From a checkpoint of a small transformer trained on Wikipedia.
Architecture: RMSNorm before each block, rotary positions, attention and MLP in parallel.
Training: a variant of Adam for these matrices, 517M tokens, 10700 steps.
Each number is 500 + 40 x the weight over the matrix's rms, rounded and kept within 0 to 999. Layers, rows and columns count from 0. Numbers have three digits each.

# layer 4 MLP up, 1024x576, rms 0.0289, rows 217-239, columns 288-383
499515492451493532525575506569535503595455487525557454523478420451508456503506497437492511435555523563521488480518573443514504586477528512539504521476497477472506549492487500537496510494453548560564493529538491594435411493562505408555490534457551519526520530556576497603467529362429471474
460530504442517506442527464430573482492531522503413593541556547479433421509475473472535508527534556503509496514520421537484430547467560640541459531459565541398593571449476587427454547565517523545457533505584465603478491472523518576508534497496444535516416548473452477446440525564574488461
514542542476542480510543560488497481526437519560483548582487521482468503446484548450508485497536520494524531530488533553466547507472410480516516578462483507501485514551566526487453570549501516575548591507448529445576500429484517520492521485492567523446479541492493441519519542507517467510
481540499428541553528505597495468527440525492465512453510616501488521486493490410491465438520453450536517549517528488510514456498451507516517471494524486554523537524484522548507597454519531541557527488457394477569547534526547501469489515489491582471484424614488520480469544474463488450587
524543566482518449467523587499504486584540495473433503523601455475510485513524536488463500499485526501557531518505496501523408512495479569511461494469499538558534489476477503485459491456550526490491473421526503528456537502478449511469508546519566485504545539493507494482564515427445510466
499480489505466491538496453424488522573529555513587485491436540486543590481488514552473545432476418390480477504461587541499474544524473484488451539555477462443477467585485470540525504505485510460508572539482508537496454562487464520529493504449484565455599539447513439511547529484583555543
531492548516614456469477484470608528503482532492486559488517514516525525458468466495477479557449538461514451555494516536508529519554476441498524520508463544529513502483552464426440405538488547441417542499488570525497442504511552490486492528450455472454495399489522490531473481498468520537
487434541500469491564474448568467461509455426486530476418445535452453532497497449520542518459449487489528498569512505489492494560508526448484516472476486544524557442518510481548469548535507455425462561542527536515501481441433432498477468486520529523494510475496477519528543499457478496494
495539488506569494541535510511502520506495453531457496560505442487484529493517462520508527497464523445517508532457501525488560561491520478552584491493451486476562518474500451476477536550492447534466459502437555550537456434515521537505499465484527477536433504533528507466402499511493473522
586503573451501484565531490465447544445537530524503561487472501553522508516523487556483468462488508459451469488561515454483548501516529473533514515514492466495502499549510523457469512497503497541489493457550531445533436522469530483451409537485522481490537484496496482540497514416464527504
441542465455511521533530498516516479471532473528550492463454530530506451565472462529518470450472454520452487520557453568465496497462459559562513473554489492555560510512540526501466548574462569520540560536470517478447512497459556508509489504482470462566506509410492476518532534522537517550
460466507446481510486589472474559550487533567566489550506470544563520492537505535476437500490452487534523500462498590454584537507469497506536541546503528510520547512515459552548415527442512536475463456482544493470544517461560431465439491566501581501481524544544458497504484456543477478519
534456506539486461432395487494476478551512436515461489540468455461457474534559454505467506468565628511509498489521448490511491529510547477513511487496577508478508470511525431517553457528518504479478484501522510428484534474499518466551513545517476573516501506516481561429475522499487573535
490532489540501457557500472419469490497462477467437482475490498437538497526491515475443594552532528581444536512508436495455544482470500458573495508524523454502466565446523459493547555493515523508506528554487461474449479467470551508446472466519539555500488464537495479518505511516500474523
520501397554449492475495470460473544554539492494442546591537569473511463466572487628524492492494479486519542557556459527545411471496456554472479469535484535497542498465486526514502563558511493550526406531488537541489509511478610581564507494553469479477462467446522482455529539562523532441
424464426546511479520496556485460503533462479489506486507479385451525496493505435502412520537431488444491452558499509569489486426459530564508477459499542526501467521484466532438489503592489487578551475569477489543516515506446517397473542590431521481542517511499572498462506530518502524432
556498543541541504564488511474469537457560503446500507489515455469435514518494574568499504432547499512483523553506497552499498503479463555508482498427515550462438505567543503597523522489505413487496568531457530469473509507488539472523502447512498466486558498493559508480547454462517543489
493488509537495438462510423526420424485491442474488551576504495446546471538555488552495467493485497520510454441460508454518513511455458434562453499543486422467564522496500521509407490531415526448540494436488486532436484526528576507521513521502509512451523494498496505526533537510450483432
544510546484536543552557489450521453493518534492523498492567532485547498510520521498465507487555463462494482478521590473536519484513485442420528491447475459517496456529561427558530537442428457457570501530508520494489478516491521456457553509484467493500551450506499549522498483510462461551
534495452523504487496491504460508431486491540504507508488523470511496541418534471475477559508524559414527509548515548537513520549531511432435490475468432481519556498499517490465514521502502506503521491413467538593476443512487533463540498560512496559478451497464467502536497488491507502539
548441504479572492504428455582492502535519514532495470544460463519475560556475462527457553506474538479443521522491542521510364512493479502515520420474564503513523488453511542479509447573537497574456539546545541559510475505527528489496509527494400475532458515445546482595468482406468600494
605510562499532490518453563523548440462509409455410570575406456484473509528472462570488514515575513517439509446489465544503510599533447515564525499402453498541515575463407457457527541570485491469472525481559496461530476489537506486435464454497462542503515433516484477487498465490514522487
504470481531486468541501490479491473491421408506490532508526600475481430511492463554512553439526502447609574501534469408395479476541484478540456502561438476492474510509530460543448560602488459524422446464589495508507542496551465491488468541514580492411524454531548545505545513533513565408
# layer 4 MLP down (transposed), 1024x576, rms 0.0224, rows 217-239, columns 288-383
554417519529492494553495521548525526535515538487486522472483554503550477500505449445420495486446434455470469518460493587485490406503484499497583467522442508573535515511512464586489422519525575408477512485435526459478539508535511508507491550506564531607532426520475533504449487476483510449
511529456444488520489552508465532537458423438477516496496506468529564488481555419540484463526531563428529551493518475537590454497462515598518620488529527544554505480528481499447455469540469472500549488523527515510462566511516593512466559518468446471519468465502527563479595443515498534518
526438506550532496458497501458522503497511496473579453457546581499500532525456523518582499504476505447434505459504462531505499494572577471498530488519482505530506544435463533514506441445547479543544507519495475567431511548521457500486460510544446558578505468535552538459508479518553497493
424470550524498457509486441506514545491451466536569521470453511483571502517513546532525500478502503474497553466514519461438468466477495532432447485497504541455495544484464477487449532442486472513480484546505577438446413478476493480568486494559485534500432456522506459521529564540526507444
505496453479447488412450496458528462505506545471562489520403463549491371502467507450431462562487525504443493532474537521468542478501533560543507480497487543545518494473532477535501550462495474529484528463472534488521422441495538497559448432492553520491460521497478486545480447519453551453
458572501482446524442488542609567510492447517444477439563495515518561519440515483463460539573486497580472503468531461464485508511518491532510526485473454563546507405501539544491467471523535421455494502501499523486532486471462516541439517522478497457522526529584466533513520517513499503527
426455587469519608502635479554504553421546521523549518533476548530563558530506510566436396484497534469522566427540548453474510452495477530441467494513508463492524453515461536521461523459450433445489550503510431553536541440482538565517552528520582497491496578468523533466527548560475536460
508496472451516485443534528513497500542561545494465508502508545528457472486529425481485483530488512526540440517411505521446460488479473508433464494507480517509461488460478434495504490532476491547506577496532472514485473463467513447517414467510501460510485592601521507475528463428524451454
513483526444467447479471489465510494541487530495470480444503587498449506543470525461580492463523496600507474491564515409559429474501504531434444507438532475533460498464463541571499501481500500436537450486499408473471561494495486434489556472488494530422570455516494541464530511541495467433
515456504513461451455504503536506557478508495465478457500503538446483492522499473557518510478594508529484542509457474535491501452493489502490465521482536556445465524477486496524517581515493486510510463511460464553494512491467492518523552495533501503562577467442532588480449516563507467510
488471490513510501562454469514476415560478533470489467486490501457506531466630495569409488512444426448567452507436481511484513567572508475460510487508457458526569553476544521534501407431513412477531526538524549493509540495450471520515543532495492531433550470465466461531498421525542574492
498475411559536498509428525435524430533485452493512524502557487503455462501523515603484547568516486541565499478497521516542497534507418499520513549553480509506511503559475542416524460512520451467506446531564466541476557501586533530500484465555496464446576441475493531552472434482537520527
462535473480468497508497496562491514483496458556527518431510541575495478472525469552493437439479553487544440471458456585496471479410516526496508501484412466506491490519525506533482468366471471600537443490456442512492504493537505557547435509466459440473480516545454519519461479580531558457
481476501467533485479441576573530505459512538473534510474546485523437490557527457531534423479586485521582524472440539495554433542550537485486464516461464497487515445509392564468563528538433555535516518458492532503454504514493462488521489536467496479458567448497565465497487447531500529497
546473558490552513516495497453483535501507487500549502506439483526517497456531460511435498557505491548587601531530471527489461561499507515483572492474484468488568548458540443471478472522526435545538536495550558526467389531402505502492423432479552492504405495493582460460516504505437498529
593499568485533477419489491487492530514481552438492548483522520454501522464439482521496455432521545465581562452446586398444502530511473493473456463516536530449546501539483491510463444524548466471515497457439563538506470479509517557462488523503518490575452492518494490505495405422484547562
497508463472533523508517472509503469562430534502505547467448487492459521469443553532504557517502531520549460509482467529506478502544495555559539556488485518505502474499468470444504497577462501606538474531417490502510434559473478546451491483447534538499489453480442524526497521445475561504
502484556497509541475513547544592525546488556514534468499430470623463532466535534487497516492506564524452568508492498488515529461533481554402564500472533577546452508521531456534543511460571504544462529525492514410468510437472453516481466483467465447544465520485540597519477497510554506515
441513513497486478461508484552514552493440523444475471542437501520540508447508474523567511473553517540498509531493471504504555526483489534634467503524519514478490533459455525497512554519491494475531490542484538534458506596477520568561523471518622499503485524546471448456495526498511517493
480502552487521489509503499535510569556476447519520528525543519492552494540466550500535480527463444588473452469488484465501455478499490537497535483555540546496449436478513540543520451488465418469479548548509429401540541493531529505465504476500528426509574510551545465443522484513495497496
478526507542444559537497488514454566493435491499487537508460538460512467450506550500421556452465446539586532497475465439456540534463496570494578611494446476509520511551442466495485553517501481480533501570513484564512497420508548510491573472529543517464534615491450498467534565540484445496
467528502458447517557544498549500537457450528485505489513526554542499532508476517453486512452454460497527436487559480554561487458431509474524414480473453497447436566478468497583552572488486505483485574496439499546547513449456484565560539463466563511563485493496458547484554438558562544575
495520520471524457576463518481546515520482500463542467518528541440426546469547534472587473546471494522496530439470547553535512433540569499551498558449550476515468516482504502541529505481540515480506455453493454524481517471491514430454530531451512516492474502512477507535578508514557450611
# layer 4 MLP gate, 1024x576, rms 0.0268, rows 218-239, columns 288-383
541497518554515496546548493501501450541471549520441473551420484563538507538510487474494563543549481443541525520528518494560523547540512529521482367532476443545533457425575456520477418427519477455528420463464527531461502501521552574470456525498506558495485453554547452505512487469491460498
503494532544480507490533499565494488453467455539503467487426416501509465437464493489572467499451497495425464407557535513572405503536527528507530461538510478501485466536473526513458459482411508499631494471477501497455499503477555534438588409536507559510531538491508496449551577467468533575
488471538470430542516467582497450452490544551531429452573516481544521486437461503566539519456537518471522446531441567495516584461550472548532490499518515498513575485516475594486495507574465533507547457477505483551462471491560526496418574557459499470475536561486502502535489566426464538514
392486470485520428479560456468541431433507545531462465459504496521471437499483508539466477484518489516520466567499541461464535544485547505530446491470547443513477536465394534520483484464527540444502498501525517547541479547505469480470494474578504531468504473485559469475514529536510517526
496504479491520484452425432434478502513500506437493549474463531524473514581505467514557508453524432487526505512484493560544543572523407492500479513531559434506533543534565496522472522522449504504487480560510489532502539523547461512534512466527473584465572536432498447487472499527531489470
566484428535555422510471491534514463500474461471492488507469522473524501499519433578447540555477539504485518494528481571579476538577518659524536458453506566511498527414442480479549442529584504486443480437460440543533458488501524567492507494533533517510515526532539548579511505519425506471
550540499462573527390515535430477540579557544509466487516554501510511453515542554488539501478522496553498461504426512514505501516515415536507455448452524428501421547448577533493500487470496489581505523525510461519502561467558511486518495462483438500533560594500531483425488509507491466481
492527541486495493461504483522479590496497520491498500518471451496537472397514555446463493587517517450507501443485491529526514502508522414479481437552541509487540524526508515514477434513512469509514496452435529553599461506524419560499497444536456471492431566513488493447510509487542521440
520438475458475537477554499500504499507531418456532509470498548512489488471495480585555549481574467554523566473471526480410523462549514498487558514531551475500503445474497434581556574418532516457466453588533482548482466529497524470532503511551532473514509445520494483440524581515443476523
459542482472465549484495449448457523492437531488442552486501434447443509533477555530496548443552424559522536503541467485417533457479470517462457530485557529537501506483497501546541505481456521521502486483562463531450500422520516441473431547469521463514464500582593513532535458489416520532
482466500450507462519555444480448489467509446469512563473449439460501506523534513472440525471524434487427532461518499454480562543464441511596480487492455460403545505502441480454506550440459452462497532509541513500404493505489499493470532540494540516517508459495496505532583556462507472523
498437556579486413423458412476444528563468519434487492543491479449476536487563561425415566508525480449489584523567517393463530577596497495444456528481516451482490443531599472501501472591515499458459598480563535416459469456449506471503497490635524573476514450495565598483498530495485483489
476472542510545493485508531556490495482526531413431609507527454521480542590557522466551495459573508512578518496388505471569514471584559526470517440443405463460517489532468511547519476515517550461512536573541487475446483471502450510534518502519524544478493480485570511522480480480479563468
477476520487564487594489503485513427500481521487524484464392470536484463515475470450475536518533470487521535517469542522487598571529444548524476455466488464461533526481562518511429473481521467462469500486512511462512441457517460452439488482537475523511559490536542557463518514455416470495
506557418478457593579500520534525433531561423560492460443471425557457474511514534469519541519421452528490453498575494540528484503536486526496493524509445541507523528533486560499470530514435486519547437548516415482518517509457509462472525514465485532535526547544557518512538554520492448525
504512452453477477439530530541443543534527474499415542518476551512460556455487522487502534485539522510505501480492570535572496506540487484491504486516477458580479436545521446582456519461620472464518431465435525471559497522481493565458504465533526498524503495482497539471531512492514504498
548466539474543511517405521457463533557500510535579515550555489532537481417469493466455516497502507501463580489474486528461487455488520572613535524530426538560503484515483479556473549461524514495470534564468485466543524478437531471505443460470473469499492500530538479519459482428536473514
431566491528545473488532551546490469518488546405501514545512496480527474478430509452532566459473437596482498526436499482485488553543515556557471462495535463511490503474574519562521504486488537488521548474501506532465461521479468491527488509477531534484514400484499484585451467512445481514
527494512452520513493478490506535587483507442476531482534499514412503492566426531439465475468452587504533479447466529515510493445562508453482521505479476572555507520529502509471520483565478490462466534455479505511520532478505473517488544489424482454501444489402538491546432467484484590542
540541494526451540525527492473420488445563534522523466427505485583490465515400507496467532476548492478464382486473545524527474502461504472485521523481472474495538569511508517486488460497430440521522467539434555505516411529501521541507524554498454514543504552468477499530509635412403493553
491493454523500596437563481494462506544487533484520579506540536459431509457542525422542434443503480470520559566607564521499493506487544495504388483524449462486500566545565526492487500450498479547545514456550517542572616470426486594594541508509568465484528525540487571535600543514547524486
388483511477479443441551476581537509507549526452504473486491453468486571553597506501549531523459539499436467478465557491523471518479462497497545407494501475463465458476488464513476461406591543462551555450495467484531479430490514492449490482565504575522526470508572532539473434527495384517